{"n_layer": 26, "d_model": 96, "n_head": 3, "n_kv_head": 1, "head_dim": 32, "d_mlp": 256, "vocab_size": 32000, "activation": "swiglu", "norm": "rmsnorm", "norm_place": "pre", "norm_eps": 1e-05, "positions": "rope", "rope_base": 10000.0, "rope_fraction": 1.0, "qk_norm": false, "attn_scale": 0.177, "bias": "none", "tie_embeddings": false, "parallel_block": false, "init": "orth", "init_std_qkv": 0.051, "init_std_o": 0.0, "init_std_up": 0.051, "init_std_down": 0.0, "optimizer": "adam_variant", "lr": 0.00327, "beta1": 0.9, "beta2": 0.99, "weight_decay": 0.059, "lr_head": 0.0068, "grad_clip": 1.0, "warmup_steps": 433, "schedule": "wsd", "decay_fraction": 0.645, "decay_shape": "linear", "final_lr_fraction": 0.05, "batch_tokens": 16384, "seq_len": 384, "doc_mask": true, "train_tokens": 136500000, "steps": 8332, "dataset": "wikipedia_en"}
Each number is 500 + 40 x the weight over its row's rms, rounded and kept within 0 to 999. Layers, rows and columns count from 0. Numbers have three digits each. The size before them is the row's rms in percent of the matrix's.

# layer 6 MLP up, 256x96, rms 0.133, rows 0-56, columns 0-47
095:509476524445409547528539509492491496478539467484498527515460455581489469528505562439452534499549467544535414490477518447440440447459444601496473
108:458379537424475435543564504496470490458527474485536489541468485537459459438455496517525493520433526497491500526453560480479412553480531539511507
104:473503418584540495537538535498460523484486394538481486482490524532458521457563511457444477521477467572505448647522500542506496505414497488472526
095:390525531507511466519616470556509545548531522517517486457507478475496523460482517487535517532464460603512545454525504474442579439452526535517526
105:430561510457440500465485487529521479549465493492494551468472486517483423404496585473494491543507535521475490469517544471498497458512588465487540
100:499465451420454532490462609473490491385508492542483521564465417618495506513483454555515465446445501469505497522498484469467498548492515481518469
111:526439510458501564481558502495540547451489557456478509530495497462489561508477579525504483558512508424456472487505444447531445521484547469477476
106:438442453521498546506492440595572546522481554529516498519506436498502537519469489529486452507545501477497417545448520480521505497566512530468467
093:500551503524561456495422492463409483516479536435536481498530414594494587482466478548484478561461488507461473466463500504505558476477499461500501
088:427499526434550514506437542499524524494450462453550473491505532505494467456433447596455514555456526509492481443492466544502523541540528502509506
109:556551519469531552436528519531521461578507498528475483504482523524507528602494555501488487546505496467465500393455438587496528515534416484523442
114:464388466547508500556482438557464550506520462459492445488491414463497549453543508519457465459510543462501594483532444508449474472470514484465467
099:507482549477507436510468513486553495473472536464505466509505527542570502510474510551530534521499547514520516440455458552488492539499504446464524
113:483415550546489499563475487516473502516459522491513590516540443491492503432453539436523532485534441520528501519551483450506516545551547436471522
099:513451408510438428558504531500484498490473462480554468543541504478447462526483454534507493511480511551438464533458501483530579530504587469496551
107:403483521545504552505534525488511482515470446494467486478444473501463451470503537489456488518483453490466474486383487467442545459524412587520497
101:389507496487495477466589528493531519504512495474493504542452445577495449459440525517474526498515510526497495484554515461509543513438535483514601
097:489518515513535491491515492516494523492501465493486510547532509476442498402498497544464564510491459548516531484532533528521539496606538524546470
078:406513519559528470558480451481457587486467515532491476489537534454552489468502503518549496438514461488509474501537560499483514407439537443512493
103:565415427457562509429489474493506528498506525531506539520412516511480572553498494548503443479450525444524498571493491472472495534488443456477540
097:576549415480535446529518526428534521516465485473418554534485443583519543550515521547463524575478541482464486521499526546499478487537421506503517
107:502468516540539493565490564484485471576531533481417515453440467492499514430481460428463504422516529538491516468490457508556495520574546481462511
102:451521561441463474507468550490495518503506513528481495483490561500496549490445466532560527517476545498532541459506460473503541465514492459485390
109:548502473467511537480511558446455463483510513461472512440491522509560524577524531458546472504533521552470563502503555483525580488532511434535535
101:411547546477502485505510480478534409451483489561447468495459519469522465541570523461473559469491445427490549538576498475469575468508512506458501
103:509458580508495560521520460428453540488509497402471512492503529460489551491486537503556450526551473493533483499530500555504465528486478556451488
082:518536452542528444432520498479520476592495472462458497503462497490503501407476528541485488457526499464497454436521501555547560531449526502501456
104:495527554462454458473462571578443494456469484519485525589551461459521474459519489420486487548488522567539531505382600527521469471510519497529521
093:555506506481530477469445517498561478519470531483531506472465447571534525631521474525485436514548474498493524528478519391530503473507482458516451
098:515459500525428504486506505515497477504469572588494496502456514479504551452530547501551604526484540480505467550409537463493442508491461478499432
115:494505482495487499558466561548509454441452546513494531507527478547514425458499413512447525474442465485525521511559537397541562482549477464511550
098:547461535498592455503495575517462493432477528546491506515490538525477486524485482430507518508479495484491554524477553521581457448484515493453538
106:553534487540495473531536503523476526408467500516506510552532426545492452452573513475482592516561560570527461477494501471466497477424601524514473
106:470460511491520454507442586466524491557535505596475529527399506479456504535536468481520454496535534549482424553511522473555516526479504469489509
083:524510545565549498584465470477454461501464605538536479483543445533452459470543557530444447539461534496521470519491466486497491514507502451514551
096:436564531536431469513509462546531534502489525456534501505452478550494456468564594461445464484498486505508543576579473468565464572524603492494539
104:492553524512538524485502446463498438415464555542514493547501425545550483508469415541543514532528504536532476486462529490521453511503536435538529
092:486424483455499442510533452594514559442448456545471522450520483484471491497490568474517434477482506440507482498517445552469499437492476482445533
101:479476542471504566594496450493516539491487472490511514491459463511453532482532517481407499499550521434511534490497520511493478518491599456526451
104:391520545477502437485541516530531481546479495436463528439486529473459477527526550521530583476495509504540494470531548435509596556488487408493503
108:539505502462503485485495527509546513538500542550514467539472556519500453506448498475487455535469479522458500466552414545485480474518504537518501
100:527551508562541481505554461459430457488522429475495492538497468474447490511520492547489442548503513561501538517543498459495527509560491450515485
109:494471540503506478493457564490582473516514547449483485496415458508495558476440487488447464499440496544451485552414481521454503514523464502439503
113:482593512472523516446491483570466495454503488522509504532444533508534471594429501470496456513515503496516520575473480581490496522498475462533478
099:503427453540546508487561498483474474455591463489548477467538571494493518467491478550493481487443513481514419525524485592462456465479486450501457
102:491439433468475525436474471520431585445491464534556462524526543491469514499456538454460498577488510479498575510531445460522534453519509430510511
094:509505528464487497464533564458397494536456518468564552521505445508467522497554519561504504444509501460463591489543473481534570431507499489464456
100:575508447516518501461494533441480483510421487456481518493514468500583485481450474539492510475501496472470504463498496500514588561540456479472486
104:504502469557520513497475426491459444487561515535489495558484506437467501547503469416518562514456462478507532497547523572473583471557494419495506
117:458553463472466507426488475453535580564455549447488511528445530475539465447478525519505457473542522470456517457575565417550553502513579449466542
100:545534488517459514501508521440467468484631502520444533471481542453516528449516529517500526524478462594433513489584390517514472547536555525484514
097:518482463494582473511535485494470492592588545521452474508555504472467484485571481541523483528543467525554510493538553544487502507524420511557444
104:503459502523503476546488511517513469507457538502465497546600438527531529454534527431548547554441526590472498525452491459474496456480500451485554
123:458498474450513500445508480482477529436586471430472486469529490440513576477560518467502514506534501601522530498508506565538463492531558544575504
100:496510576488491510548564487516571492562531557415504527463559525485479476461435505503461431510549554483512449548547465390496477545478572405474469
097:541435452567491458469511472489519498477523474481494484491505387467491564492415580453474523502499470568466437572461506544557506501515541527469473
102:469510411535531571488577544486493435489423504428479522509434530495539527444448565470478534527461460475501474497537392604519527480504502472458508